Weights of a small GPT-style language model, trained from scratch on English Wikipedia: rotary positions, 3218 steps.
Each number is 128 + 24 x the weight over its row's rms, rounded and kept within 0 to 255. Layers, rows and columns count from 0. The size above them is the row's rms in percent of the matrix's.

# layer 6 MLP down (transposed), 320x128, rms 0.272, rows 4-38, columns 0-63
size [ 84  95 101 105  92 102 103 102 113 106 103  95  94 102  92  97 114  93  75 106 100  91 113  85  97  86 103  83  94  90  91  94  98  98 101]
[[139  99 141 103 132 121  61 140 136 118 142 107 180 104 140 123 102 121 151 117 117 135 108 149 145 146 122 114 174 139 127 119 127 159  87 132 164 165  97 122 102 122 155 116 140 133 111 135 119 130 158  75 157 167 195 125 145 126 146 129 146  89 137 126]
 [128 108 122  78 124  91 122 132 127 104 135 106  96 154 118  91 138 116  95  88  98 182 160 124 138 131 131 106  94 109  90 132 116 121 105 132 134 120 128 150 146 157 114 139 122  97 140 125 173 112 132 135 106 145 116 123 112 154 175 146 119 135 138 123]
 [103 173  93 160 143 128 111 147 113 132 126 125 152 153 118  84 106 133 168 159  99 103 133 156 125  88 103 111 110 147 152 127 178  82 150 123 117 109 142 146 126 152 141 105 104 157 188 120 126 108 137 125  92 178 128 144 130 174 123  95 127 116 132 107]
 [117 140 140 135 117 123 112 105  98 118 102 117 141 152 150 120 118 107 136 110 112 186 109 145 100 106 148 122 140 133  92  93 146  82 104 118 130 168 120 113 121 161 134 117  98 110 142 120  93 147  96 150 111 114 120  90 159 146 136 120 135  48 128 130]
 [101 117 152 123 151  85 127 128 135 111 129 115 185 157 142 107  93 111 172 125 103 121 108 128 105 114 106 145 122 146  99  88 149  97 123  92 112 163 112  86 163 122 154 111 146  97 132 167 115 100 118  82 129  91 101 111 131 126 138  95 144 138 107 122]
 [116 103 155 106  60  92 101 124 137 185  92 117 161 145 135 130 137 114 117 135 120 120 125 161 162 105 105 130 139 127 130 100 136 109  90 160  99  73 168  99 161 135 124 129 112 147 159 123 101 131  92 139 141 106 138 127 147 125 169 130 131  74 111 124]
 [ 88  88 141 131 149 115 117 108 176 124 118 126 141 140 155  77 147 137  82 134 119 112 116 105 158 116 167 151 135 133 154 161  86 110  85 152 134 116 111 116 123 161 165 128 106 145 108 129 117  81 139 118 110 134 140 134 162 166 173 164 128 111 134 120]
 [136 144 108  99 105 119 167 107 149 137 147 106 137 157 117 113 134 121  88 140 158 121 129 142  74  98 160 121 160 139 171 146 108 112 122 117  82 117 107 106 117 138 144 131 129 137  97  98 151 116  84 120 129  96 154 110 123  99 105  85 135 120 140 132]
 [106 117 134  99 136 140 116  71 124 119 132 161 145 161 130 100  95 142 154 124 178 113 150 124 151 139 129 146 127 125 152  88 119 169 112  96 129 127 127 151 141 111 147 156 106 134 132 156 113 173 172 142 103 144 112 143 119 122 193 153 135 156 123 116]
 [148 123 119 138  88 127 131 122 156 104 165 142 115  96 156 125 147 111 120 108  85 113 141 142 108 144 136 104 116 162 155 114  71 114 111 109 138 112 142 141 151 133 137  96 138 134 149 139 162  90 153 160  91 177 160  92 130 115  98  92 151 149 116  78]
 [154 105 140 113 132 147 115 133 146 127 141 140 142 175 142 141 147 140 129 169 102 159  99 139 157 149 140 101 116 136 101 130 130 128 114 127 140  95 131 146 163 148 103 120 135 135 123 161 122 116 138 123  95 116 114 130 115 216 101  92 149 116 159 166]
 [144 108  79 129 132 181 134 132 156 120 105 164 125 134  94 131 112 121 120 116  93 132 155 167 114 107 127 150 112  60 122 113 143 126 119 150 133 103 125 121 129 153 141 128 130 129 107 113 122 133 130 146 130 169 137  91 117  99  87 146 177  95 102 128]
 [147 157 120 115 144 124 137 114 147 157 127 114  97 162 156 162 154 121 119 114 112 105 129 124  87 175 152  87 103 118 150  92 142 144 105 128 121 107 140 163 152 145 146 141  90 150 158 152 123 114 103 135 110 138 112 146 117 149 157 135 108  88 126 145]
 [125 154 124 131 104  97 134 156 118 149 150  88 134 152  97 117 129 172 143 137 153 156 148 114  86  90 130  90 103 145  62 157 161 148 110 117 146 111 163 132 133 104 136 104 123 103 105 155 111 134 161  78 122 132 123 134  84 108 120 118 126 150 121 126]
 [141 110 128 133 159 146  97 134 133 121 125 120  86  93  98 144 104 109 138 131 129 159  97 126 140 109 110 132 163 170 148 111 120 154 124 155 120 183 125 124  97  85 110 140 136 136 137 134 135 106 140 122 140 107 146 115 147 151 147 150 117 115 117 152]
 [146 118 109  66 107 150 124 102 113 108 106 157 111 149 128 147 149 108 128 116 135 157 152  70  99 134 137 122 122 122 126 137 148 132 115 109 166 141 132 159 134  99 143 130 139 101 154 167 157 172 127 117  93 125 120 140 119 156 169 141 141 122  69 134]
 [139  92 111  95 134 109 123 110 124 128 134 123 146 126 147 101 144 142 148  83 156 146  86 105 114 102 138 137  84 126 139  98 154 136 138 136 135 130 116 151 103 133 130 108 158  83  86 148 143 143 182 126  76 122 135 126  78 151 119 174 145 150  84 104]
 [138 154 172 106  81 126 109 152 175 103 115 143 158  83 137 124 138 119 108 114 117 118 128 109 108 120 107 156 131 122 109 137 111 125 121 149 156 127 141 100 145 125 194 146 159 111 139 110 133 154 162 110  99 114 142 138 135 104 164 159 165 116  89  77]
 [103 123 122 160 125 104 116 122 130 133 128 142 111 178 132 121 137 118 119 160  60  96 124 151 145 139 136 101 116 139 104 133 126 153 116 143 132  95 193 114 134 134 137 144  99 110 190 132  93 114 111 159 122 127 144 154 154 131 187 108 112 144 114 125]
 [ 91 110 118  87 131 109  88  94 143 117 112 115 129 100 116 118 123  95 149 113 122 123 163 116 147 115 124 115 102 155 117 163 159 136  79  95 159 136 141 164 109 134 135 130 106 124 115 158 128 176 159 125 176 118 126  90 145  96 200 152 132 136  90 139]
 [165 115 142 154 103 103 116 165 105 127 140  61  86 115 114 146 120 108 144 141 162 137 130 113 117  62 106  97  85 130 124  95 139 131  77 101 114 143 128 114 120 112 132 128 154 121 153 121 104 142 163 118 160 144 147 162 159 112 113 162 115 145 125 150]
 [140 102 152  79 120 115 111 175 117 113 128 107 183  88 142 125  88 103  65 126 132 125  97 129 144 125 108 136 212 125 142 118 129 129 139 148 144 123 113 110 129 134 147 119 110 137  93 119  90 134 138 140  75 142 135 112 127 106  66 133 122  71 159 121]
 [141 118  88 115 143 125 145 111 140 146 119 145  85 152 159  98 150 160 115 134 157 159 119 130 108 111 116 146  71 150 120 139 109  83 117 134 148 130 103 111 148 100 147 159 162 154 107 152 128 115 191 104 137 126 158 101  85 130 169 142 107 135  78 117]
 [126 164 124 108 158 131 134 146 140 115  97 147  89 191 128 137 111 129 142  99 134 123 140 165 123  91 134 135 134 158 162 156 134 133 175  80 102 118  89 146 103 119 141 159 143  96 170 114 133  97  89 140 112 112  98 134 129 121 143 119 109 176 128 143]
 [137 151 112  89 151 108 170 158 159 136 130 104 127 149 157 153  73  76 134 147 121 129  88 114 119  90 125 154 143  85 127 152 132 134 168  96 113 127 102  93 138 160 125 126 153 138 132 151 114  99  68 112 110 114 136 136 131 150 138 137 139 119 129 121]
 [174 126 153 113 151 103 157 137 132 143 137 128 140  95 151 139  69  82 121 157 123 155 108 129 134 119 118 172 192 170 112 153 103 125 145 122 109 140 128  99 132 131 139 152  95 117 144 128 134 107 204 109 116 141 185 138 115 105 103 145 165 116  83 122]
 [157 113 128 106  76 160 102 107 110 111 154 145 153 123 107 148 128 143  64 109 109 121 126 168 145 165 141 143 124 153 112 162 108 121 160 132 107 122 104 133 102  86 173 125 189 145 122 130  98 123 151 118 165 141 162 122 129 133 152 110  83 146  95 156]
 [134 133  94 115 115 155 105  69 159 119 121 152  91 145 136  98  98 128 135 169 154 113 136 132 107 107 175 137 126  98 116  96 148 137  78 146 133  86 144 132 113 120  79 114 115 116 125 116 119 153 158 171 170 143 101 161  87 136  94  91 108 129 149 136]
 [104 141 141 159 102 115 121 117 130 113 150 144 124 103 140 137 130 127 139 100 144 158 131 120 133 109  93 104 115 150 151 133 116 137 120  99 147 151 120 146 145 110 132  92 153 121 120 190 169 129 133 102 175 145 104 132 159 137 197 139 130 113  91 148]
 [131 118 111 141 135 109 125 165 134 141 122  98 150 146 120 130 147 153 163 153 129 119 108 118 140 135 159 159  68 109 112 129 144 148 150  95 136 126 150 146 135 138 152 133 160 176 102 106  99 164 110 120 156 177 119  82 114  93 108 117 146 141 122 138]
 [139 127 174  87 142 105 122 144 142 152 102 119 120 113 159 125 101 154 154 104 109 156 110 115 119 170 143  87 175 121  94 116 124 119 129 146 139 134 108 112 126 133 138  84 137 135 120 122 134 108 153 138 143 146 151 131 134 131 201 122 161 116  99 133]
 [137 108  71 129  77 150 148 148 141 140 127  92 166 116 161 148 141 117  80 140 140 153 153 133 157  85 155 112 171 121 105 169 126 122 127 132 114 151 103 142 150 159 126 127  96 130 133  98 109 145  74 146 119  96 112 126 159  90  93 147 124 146 133 116]
 [100 172  86  90 154  94 112 153 150 124 139 142 125 126  81 137 123 158 124 106 101 130 139 125  93 113 109 119  89 137 130  86 158 106 117 129  95 118 116  78 127 126 103 123 122 148 165 123 112  81 115 114  98 113 139 101 104 123 132 110 125 150  90 155]
 [123 146 158 121 144 141 118 129 163  94 109 150  93 143 118 164  96 119  86 117  72  88 107 113 115 153 120  99 110 111 133 142 167 100 117 136 116 153 101 132 143 126 144 152 144 137 139 108 112 139  81 138 166  98  92 112 123 112 106 128  99 111 107 135]
 [122 132 139 142 114 100 123 211 106 154 181 143 110 123 164 160 116  96  96 114 168 130 138 171 162 129 126 138 112 120 104 113 119 144 114 165 116 127 130 138 104 113  89 111 113 141  59 130  75 171 121 117 149  98 154 120 174 121 109 100 144 129 116 134]]
# layer 6 MLP gate, 320x128, rms 0.274, rows 5-39, columns 0-63
size [ 90  92 109  91 103 102  93 119 111 100  95  88 109  90 107 123  86  89 108  90  82 105  85 109  93  95  91  78  96  95  89  94 103  96 100]
[[166 132 128 106 171  95 152  96 123 139 127 115 146 122 125  96  90 134 113 157 176 168 156  97 109 143 154 136 123 142 151 121  89 123 107 130 158 115 119 132 166 167 127  84 105 106 139 142 144 146 111 114 109 109 111 129 139 140 146 117 160 139 100 153]
 [130 135 170  79 128 123 123 145 134  82 159  94 146 148 119 102 136 122 127 138 146 126 102  89 120 125 158 171 122 145 145 141 150 145 151 134 162 140 132 114 115 164 115 134 128 151 113  95 158 118 112 113 168 123 107 145 136 104 174  92 150 103 120  98]
 [159  89 143 119 151  95 138 114 129 160 145 115 134 127 144 187 122 145 134 120 117 174 126 127 105 110 141 154 135 179 141 124 118 139 138 130 130 166  65 174 117 184  99 169 135 112 122 147  92 110 104 112 143  95 108 135 112 116 164 139 122  94  82 150]
 [118 132 118 118 108 167 142 118 104 122 100  63 103 121 135 127 111 112 133 110 113 139 133 129  99 168 157 140 107 147  99 147 131 148 170 134 133 130 119 134 145 171 124 124 115  80  91 161 115 116 140 119 130 101 104 146 127 113 141  93 150 110 115 130]
 [ 76 144 138 103 115 176 129 148 101 129 133 111 165 142 151  87 107 104 160  89 130 113  81 129 142 128 118 138 109 128 172  66 114 110 145  95 161 143 138 105  74 109 151 137 166 108 143 151 130 126 130 107  92 116 130  80 133 152 156 129  88 122 141 104]
 [113 154 145 107 181 158 111 128 149 139 121 125  90 129 125  89 147 134 153 139 162 176 142 160 158 114 165 176 153 132 148 112 163 123 133 131 160 104 129 131 128  92 153 101 134 141 124 164 137 109 116 104 113 115 150 117 136 119 111 144 105 129  90 123]
 [109 145  92 121 118 116  92 102  80  96  87 105 163 175 140 149 107  77 164 101 152 183 102 150  98 141 112 127 163 146 116 115 125 107 147 110 104  93 171 141 176  66 125  97 143 136 157 113  96 116 113 143 136 115 148 137  87 134 127 109 148 123 148 136]
 [ 99 107 153 190 116 153 136 167 125 157 143 136 105 106 124 109 134 199 114 102 132  94 170 119 120 144 194 119 117 130 162 111 125 125 132 148 175 142 128 142 142 129 121 102 112 137 132 169 137 142 110 113 114 135 147 143  76 157 122 105 131 118 112 128]
 [153 135 129 147 105 182 149 149  99 104 127 140 125 156 149  89 132 145 174 140 161 135 156 172 122 106 115 109 129 131 134  90 117 116 129 117 128 154  95 116 148 128 154 112 170 112 133 176 153  78 118 126 101 158 148 110 126 171 159 141 115 145 103 107]
 [ 90 143 129 128  94 146 154 139 136 121 129 111  94 115 133 151 151 124 145 103 116 149 147 139 160 101 115 107  84 128 127 141 150 135 102 148 176 112 119 116 150 107 200 148 130 129 123 116  67  99 163 128 152 131 166 123 125  98 128 139  72 146 148 141]
 [150 129 135 127 179 138  60 118 142 112 153 115 119  63 126 116 130  97 122  97 115 134 128  78 133 128 113 151 137 169 147 127 136 122 115 146 134 152 106 124 158 178 152 140 138 130 151 150 140 105 182  92 140 113 145 114 140 145 140 134 123  59 129 149]
 [121 185 141  78 110 100 147 104 145 148 133 149 122 143 129 147 111 122 156 126 148 131 136 120 179 161 107 103 132 123 106 116 110 151 123 169  86 136 164 154  97 121 110 111 158 150 130 125 131 132 153 164 101 125 115 159 144 104 107 164 118 102 131  75]
 [ 99 164 124 151 121 100  88 125 164 168 142 152 125 120 111 160 128  97 162 111 137 123 130  88 151 124 131 160 113 111 143 124 143 143 117 114 129 110  90 108 112 103  87 145 139 145 162 113 148 143 189 138 110 164  99 129 140 122 161 181 119 133 127 120]
 [ 92 130 137 182 135 143 132 181 163 133 109 138 138 144 127 118 127 137 194 150 118 134 118 146  95 135 157 182 173 125 107 149 123 118 136 126 117 135 147 140 133 145 139 129 123 126  94 143 138  97 115 158 125  99 160 137 149 143  95 145 151 104 140 133]
 [111 161 125 140  76 106 110 132 128 117 142 104 186  95 105 123 114 123 149 139 125  97 108 177 128 144 119  77 118 145 134 121 130 133 131 153  83 114 171 121 121 148 124 112 108 147  99 116 124 113 159 120 133 116 130 162 148  95 122  63 143 147 166 136]
 [ 83 134 132 111 163 172 123 127 111 144 113  86 112  80 101 130 130 103 111 133 127  97 160 125  97 153 101 184 118 141 134 123 114 128 108 129 150  97  94 116 139 124 121 151 125 130 112 152  98 105 132 125 177  96 150 106 124 140 154 128 136 129 134 141]
 [ 93 129 132 162  93  80 150 149 111 168 152 145 119  82 159 172 104 130 165 145 120  82 130 151 104 124 122 150 175 161 138 131 129 126  89 137 129 139 155 152 143  98 133 130 102 121 119 103 156 113 108 116 101 156 135  91 136 175 114 126  65 150 118 158]
 [120 169 118 115 148 117 101  99 129 107  93 128 132 106  89 104 129 147  92 112 155 181 139 130 152  55 112 135 114 123 155 132 121 168 120  92 124 136 129 146  99  79 100 135 115 113 142 151 115 128 140 112 127 141 126  77 140 137 153 106 143 141 149 136]
 [131 161 129 128 168 176 146 119 131 145 106 122 131 132 154 149 205 166 136 129 119 109 127 158 120 151 167 112 123  90 127 152 138 112 136 108 112 132 124 125 132 101 142 142 102 157  97 130 137 187 157 119 164 118 120 139 146 142 139 131 120 138  81  71]
 [ 83 151 144  71 160 123 128 136 125 116 121 148 174 110 140 126 139 122 159 149  80 103  86 135 127 175 128 146 109 114 149 120 154 148 123 131 145 122 115 150  92 147 162 114 135 124 111 155 159 130 143 114 108 148 138 133 131 115 157  86 134 115 177 113]
 [150  87 136 129 134 168 131  83 114 177  94 102  59 153 155  99 142 143 122 170  86 107 120 132 123 100 100 157  75 119 128 155 134 150 106 107 136  78 114 160 139 129 153 141 141 146 197 149 119 129 153 119 164  85 127 127 110 133 108 148 159 100 140 124]
 [106 168 106 106 115 107 139 155 135  93 156 101 134 116 176 107 122 133 160  75 150 156 105 100 177 121  94 154 133 136 124  98 151 135 101 118 119 112 119 116 120 114 167 149 152  97 110 114 111 101  68  75 126 148 130  89 134 159 138 115 141 112 151 164]
 [169 104 154 147 119 137 113 124  75  87 132 115 132 109 132 136 120 158 136 134 141 149 123 135 170 147 113 136 116 137 182  87 102  82 124 124 178 144 129 138 160  79 139 158 106 121 147  81 116 131  88 137  98  99 141 151  87 115 113 127 125 141 122 130]
 [ 97 149 128 146 141 111 126 143  88 115 124 119 124 116 123 163  98  76  85 135 164 143 151 159 113 144  99 141 111 129 132 136 121 134 153  74 102 125 127 143 126 117 101 116 106 171  80 174 129 122 132  76 131 111 130 133 140 150 133 187 163 101 150 115]
 [107 134 140 109 176 134 120 116 116 147 146 128 123 112 136 163  98 151 167 139 110 112 152 105 145 182 155 148 161 171  83  91 161 107 164 127 122 105 126 113 118 113 149 140 130 168 122 127 130 138 189 112 143 129  99  93 118 111 161 112 108 134 134  85]
 [117 142 157 122 148 119 107 174 150 116 119  91 125 140 121 118  92 163 159 140 128 165 121 157 161 117 109 113 156  91 136 142  70 133 106  99 175 129 104 135 101 132 135 150 102 117 160  80 190 136 123 144 120 139 159 172 162 129 153 120  93 155 109 121]
 [127 109 140 120 131 173  96 135  84 121 142 107 159 104  84 151 164 122 166 118 130 162 133 166 149 127  88 137  70 132  88 168 132  99 101  86 117 172 139 134 115 126 125  96 177 112 107 115 141 115 145 114 126 154 136 101 151 106 132 115 136 140 146 133]
 [132 158 119 162 126 123 115  83  96 150 109 120 105 141 104 102 140 163 121 109  97 159 126 141 128 128 126 160 164 126 153 129 128 137 142 141 165 117 165 162  88 136 126 110 134 156 188 149 171 141 132 111 144 124 107 126 118 128 160 149 163 103 140  97]
 [126 125 153  78 132 131 172  77 110 135 102 130 137 152 103 126 122 149 125 153 158 126 130 162 121 133 102 149 164 124 102  84  98 120 167 135 136 114 162 166  97 118 118 149 158 127 130 127 130 113 131 108 133 109 127 129 105 138 164 155 136 117 114 162]
 [146 135 118 143 108  82 145 127 155 160 126 131 100 110 126 165 133 108 154 160 145 129 111 117 141 120  88 122 140 162 148 121 136 173 184 165 126 126 103 126 137  94 146 106 100 141 130 133 154 120 187 103 100 144 142 138 151 134 112 150 130 115 118 120]
 [ 64 150 137 148 122 107 158 124 112 117 141 112 119 123 118 121 171 103 115 147 129 125 132 103 125 149  99 163 142 139 110 124 112 139 126 120 135 132 158 123 162 118 132 104 119 112 147 131 141 131 119 126 103 152 149  82 152 113 131 109 135 155  74 133]
 [116 129 155 139 189 144 154 123 131 118 142 124 107  92 160 155 141 159  79 115 155  91 132 107 157 146 122 160 120 151 137 144 131 133 155 143 140 132 120 112 112 111 122 119 164 107 148 142  87 115  88 116 122 131 157 102 145  81 169 150 119 112 160 122]
 [135 118 142 143  81 112 156  84 112 141 103  93 132 121 115 149 146 110 116 132 123 152 185 143 127 158 105 145 101 128 183 159 129 120 192 129 148 163 131 118 141 151 142  98 135 144  93 134 148 116 134 123 106 115 135 133 142 142 143 123 177 113 123 136]
 [125 107 134 158 136 126  94  84 174 129 114 102 139 160  88 149 142 165  77 126 130 141  97 101 164 120 115 132 121 111 137 115 141 115 125 154 186  86 157 128 118 122 140 161 123 115 121 135 163  95 169 167 131 144 136 135 100 119 149 136 130  90 120 158]
 [172 130 176 102 164 133  88 117 132 140 127 114 135 117 111 117 139 100 147 133 162  93 117 148 136 125 111 141 143 141  98 149 153 137 137 149 162  95 128  94 153 163 117 115 153 144 170 121 141 152  66 112 104 120 137 121 113 137 153 101 119 157 165 151]]
# layer 6 MLP up, 320x128, rms 0.258, rows 5-39, columns 0-63
size [ 83  90 109  96 105 103  97 116 107 101 108  93 103  96  98 116  92  88 106  95  90 121  81  99 100  95  92  86  93  90  88  94 100  94  95]
[[ 99 143 113 145 122 142 144 110 160 123 129  84 128 109 110 181  97 132 132 122 102  97 108 130 143 115 102 125 125 129 141 117 126 122  99  82 101 135  98  91 161 114 145 143 129 131 148 101 146 153 114 105 129 147 101 127 163 134 147 130 121 132 145 119]
 [111  90 149 139 137 124 141 132 142  90 112 110 112 111 117 156  97 131  88 145 146 133 133  99 151 150 113 105 112 104 127 139 129 130 113 162 164 156 128 135 142  97 139 151 114 103 124 137 112 155 101 156 107 123 118  71 115 134 156  89 110 104 198 103]
 [129 106 160 136 175 147 117 118 134  73 154 146 148  94 167 137 118 105  92 139 143 141 123 131 144 172 118 123 150 122 130 104 143 126 144 130 129 141 124 145 145 127 126 140 139 123 110 198 144 171 102 120 117  79 127 110 141 102 156 150 133 180 132 137]
 [174 133 107 152 151 108 139 153 147  86 134 139 137 131 122 108 105 127  87 164 109  98 114 110 122 167 104 125 191 120 129 114 170 104 157 144 136 123 130 145 143 164  98 130  99 149 104 129 116 118 180 145 163 124 134 177 151 161 148 172  91 112 111 123]
 [105  92 110 167 122 133 125  95 132 121 121 146 136 160 137 107 141 109  92  89 123 118 159 152 101  84 116 119  86  98 147 166 131 102 117 149 110  79 132  97 121  98 142 132 106 114 159 103  77 145 141 115 119 154 152 157 161 103 112  96 138 172 123 130]
 [108 142 132  85 152 101 132 106  84 121 136 147 167 108 134 104 151 133 151 185  96 126  89 162 174 142 100 160  91 132 145 124 122 179 104 124 153 171 162 127 153 131 166 111 122 150 157 134 105  78 114 113 113 116 114 106 138 134 132 139 197 109 111  80]
 [115 145 163  85 142 133 170 115 165 124 137 105 149 117  79 166 142 138 161 140 125 118 183 113 135 171 103 140 138 123 133 150  76 156 155 148 166 155 122 104 100 134 126 146 134 153  86 103 143 124 112 134 139 135 130 111 106 126 144 108 125  91 130 113]
 [141 157 160 154 136 164 108 124 132 137 155 132 142 168 142 149 126 168 138 135 102 163  98 111 111 176 136 119 115 130 144 113 145 177 146  90 112 107  93 118 115 166  98 143  88 119 143 112 144 149 148 141 153 129 107 151 122 127 103 115 138 120 134 122]
 [127 161 120 113 139 150  94 128 116  93 112 140 147 145 129 123 121 154  93 142 113 115 123 122 115 122 142 111 114 127 142 106 181 151 123 157 135 130  90 123 124 141 141 146 129 138  97 111 167 106 122 145 114 136 131 120 133 147 130  98 113 124  98 107]
 [126 156 154 200 111 103 135 145 132 149 150 108 116 137 158 166 146 114 129 149 137 138 144  80 120 101  99 111 165 152 132 107  91 122 148 133  89 136 172 137 129 140  94 117 128 122 159 137 115  87 154 103  90 160  96  99  95 158 149 139 116 105 127 100]
 [125 132 140  83 130 103 127 150 112  98 103 152 122 116 149 127 131 149 164 165 148 102 167 108 145 116 159 147 130 136 162 110 167 156 124 123 145 122 124 123 138 154  80 139 104 120 130 116 106 125 118 138 123  93  86 169 165 135 147  87 129 151 143 112]
 [160  80  79 105 126 103  97 112 137 148  92 115 103 158  78 102 147  82 111 155 125 106 145  78 129 131 128  92 118 122 143 110 130 132  85 119 111 113 136  80 105 159 113 117 138 113  88 115 168 129 137 127 106 152 116 107 127 152 122 130 110 150 113  99]
 [107 123 138 131 132 121 145  80 148 139 133 100 139 126 137 113 157 143 119 157 149 119  81 123 106 113 118 112  97 133 153 145  97 121 110 136 105 136 149 149 151 124 141 120  81 118 136 152 130 149 154 144 123 183 128 141 110  96 113 139 105 140 125 120]
 [ 99 139 119 105 106 153 126  90 139 124 156 105 160 176 161 157 130 137 144 102 116 112 142 137 114  95 128 134 106  78 152 156 178 120 132 142 141 122  85 125 125 104 164 112 116 108 117 129 101 141 136 168 119 152 121 154 117 107 146 135 111  88 105 103]
 [136 138 150 121 132 140  97 121 133 148 112 131 123 134  96 141 118  79 106 182 132 129 128 143 121 103 109 166 124 155 124 138 120  99 115 151 174 133  91 136  94 130 115 169  97 161 130  96 118 139 112 142 119 131 128 111 115 135 144 169 121 187 212 147]
 [133 105 158 117 143 117 115 136 110 139 180  79 117 112 155 128 157 100 126 173 134 141 179 118 116  91 108 179 122 109 162 139 137 117  97 108  86 137 169 141 127  98 138 148 108  96 119 108 124 154 144 121 127 185 132 124  73  95 123 150 129 167 140 143]
 [160 110 122 131 106  79 101 151 112 127 110 135 118 114 127 101 156 111 103 109 167 102 132  91 123  79 133 113  98  75 167 157 153 114 101 126 139 115 142 150 108 124 127 199 168 121 142 114 118  92 108 124 139 163 136 146  96 174 142 158 146 138 138 157]
 [150 128 138 120  92 131 115 125 102 135 106 123 158  95 110 136 165 165 162 133  90 131 100 137  97 112 119 110  97 100 108  88 120 116 167 147 128 123  86 131 146 145 148 116 120 124 110 139 128 122 151 134 135 106 145 151 160 117 147 148 133 116 120 140]
 [139 130 137 114 152 122 122 105 116 114 134 146 155 152 146 126 147 151 137 151  85 122  58 101 153 161 147 146 117 125 168 130 118  99 147 177 101 131 131 158 112 101 127 137 111 107 115 111 125 177  97 111 130 134 116 133 102  98 128 157 165 125  98 125]
 [105  95 187 126 130 132 129 174 115 104 142 122 115 115 130 114 102 135 149 114 110 151 119 185 137 130 101 154  85 112 139 151  79 132 165 130 127 133 156 100 116 101 109 119  89 157 102 130 158 108 165 156 152 132 161 142 128 151 138 157  99 115 109 162]
 [141 108 125 117 149 151 174 120 102 129 163 143  94 153 118 107 127 127 138 155 149 119  72 138 164 166  90  95 134 148 108 149 129 132 116  95 118 161 127 148 111 168 139 140 101 158 105 131 129 116 142 130 118 148 124 119 138 159 114 132 136 132  97 134]
 [139 117 106 187 148 111 152  99 121 140 134 156 111 126 144  97 142 155 106 121 181 130 166 131 101 125 152 142 106 144 153 143 120  89 124 112 153 135  92 120 151 106 129 140 137 113 142 117 110 119 164 125 118 115 134 136 114 146  83  97 114 152  53 109]
 [162  85 113 152 158 119 170 101 152 142 115 126 127 143 159 109  91 138 120 138  89 101 137 148 118 151  95 180 116  94 138 114 149  78 134 159 157 105 123 145 140 145 133 122 117 143 160  90 160 137 161 141 107 125 159  92 101 133 145 134 152 115 120 103]
 [140 132 126 181 106 144 147 121 120 142  89 105 145  99 120 137 114 132  90 102  95 107 121 130 130  79 108 145 163 144 115 115 138 111 151 109 129 153 111 141  95 118 122 123 141 158 135 115 129 115  87 156 151 140 103  77 169 158 149 123 168 116 146 173]
 [ 81 103 156 100 154 157 122 157  95 139 131 136 130 130 102 139 147 162 151 109 168 123 120 147  90 124 142 145 101 139 126 134 162 135 124 119 156 132 149 171 118 170 122 181 173 153 122 151 103 155  90 148  86 156 101 145 140 130 139 110 102 177 115 119]
 [160 176 133 103 141 108 158  81  85 128 159 124 188 138 123 124  80 133 160 130 154 134 115  72 132 150 123 142 187 189 100 120 148 112  81 129  96 148 132 107 120 140 123 107 141 136 127 135 117 118 103 112 138  88 104 124 151 101 131 159 154 152 165 135]
 [147 168 136 121 148 129 146 171  99 121 134 114 138 139  95 105 158 134 103  91 124 129 120 108 156 157  94 107 111  97 161 134 106 136 111 103 121 185 107 102 118 154 126 142  98 110 112 125  86 109  79 115 112 146 130  99 172  99 143 125 155 119 135 129]
 [146 123 110  93 119 131 162 144 136 103 156 137 159 109 129 146 128 139 138 141 140  96 157 168 108 128 180 122 123 137 123 132 116 125  89 141  99  71  87 118 138 128 129 155 109 113 107 114 155  92 173 123 119 116 151 145 150 130 103 122 110 146 128 178]
 [132 149 125 131 131 139 137 113 112 150 102 133 112 137 163 146 137 171 166  94 100 117 125 121 142  73  90  56 166 124 157 142 129 118 119 142 150 113 149 130 128 104 156  97 129 119 101 174 136 130 141 135  98 107 143 114 159 102 120 117  92 103  79 114]
 [172 129  90 156 123 160 120 116 119 167 146  96 149 128 116 117 151 124  90 143 132  90 143  97 108  89 106 165  99 126 114 144 151 130 113 133 117 190 141  96  99 141 145 125 140 104 147 104 127 121 117 121 150 106 138 136 123 106 134 163 181 101 153 109]
 [118  95 112  93 186  77 103 131 102 117 159 144 117 148 137 139 109 141 139 149 137 118 138 122 165  84 152 144 127 127 105 119 150 114 153  94  88 148 125 110 163 132 105 149 110 129 159 122 133 160 143 114  95 111 154 138 109 157 152 179 132 143  97  97]
 [136 140  86 124 119  88  98 106 136 131 135  89 148 118 108 117 136 146 165  99 140 110 132 188  96 149  80 122 136 143  97 118 121 129 122 136 129 153 147 116 125  81  84 167  94 134 131  83  76 114 147 118 101 137 135 130 117 138 147  88 143 137 110 146]
 [140 141 190 191 162 167 117 154 130  87 118 129 131 126 116 121 117 124 124 125 133  89 122 116 126 113 118 133 112 177 104 135 163 165 128  97 138 136 101  99 140 133 112 130 125 123 116 136  99 127 140  89 102 162 168  82 129 114 118 126 109 123 102 105]
 [159 158 129  87 144 142 117  82 111 143 109 148 110 103 131 112 147 128 120 162 170 119 179 139 143  96 102 142 112  95 134 110  78 141 104 110 146 126 139  97 116 107 162 141 148 120 171  75  99 167 135 136 153 125 145 145  90 157 114 114 116 101 126 138]
 [130 118 147 129  92 124 130 125 116 144  88  94 193 154 123 160 123 112 140 148  96 139 100 107 172  99 138 119 131 117 121 130 146 164 129  94 137 155 174 126 111 120 147 124 115 115 118 125 172 119  95  94 117 146 138 108 127 116 149 146 106 145  91 156]]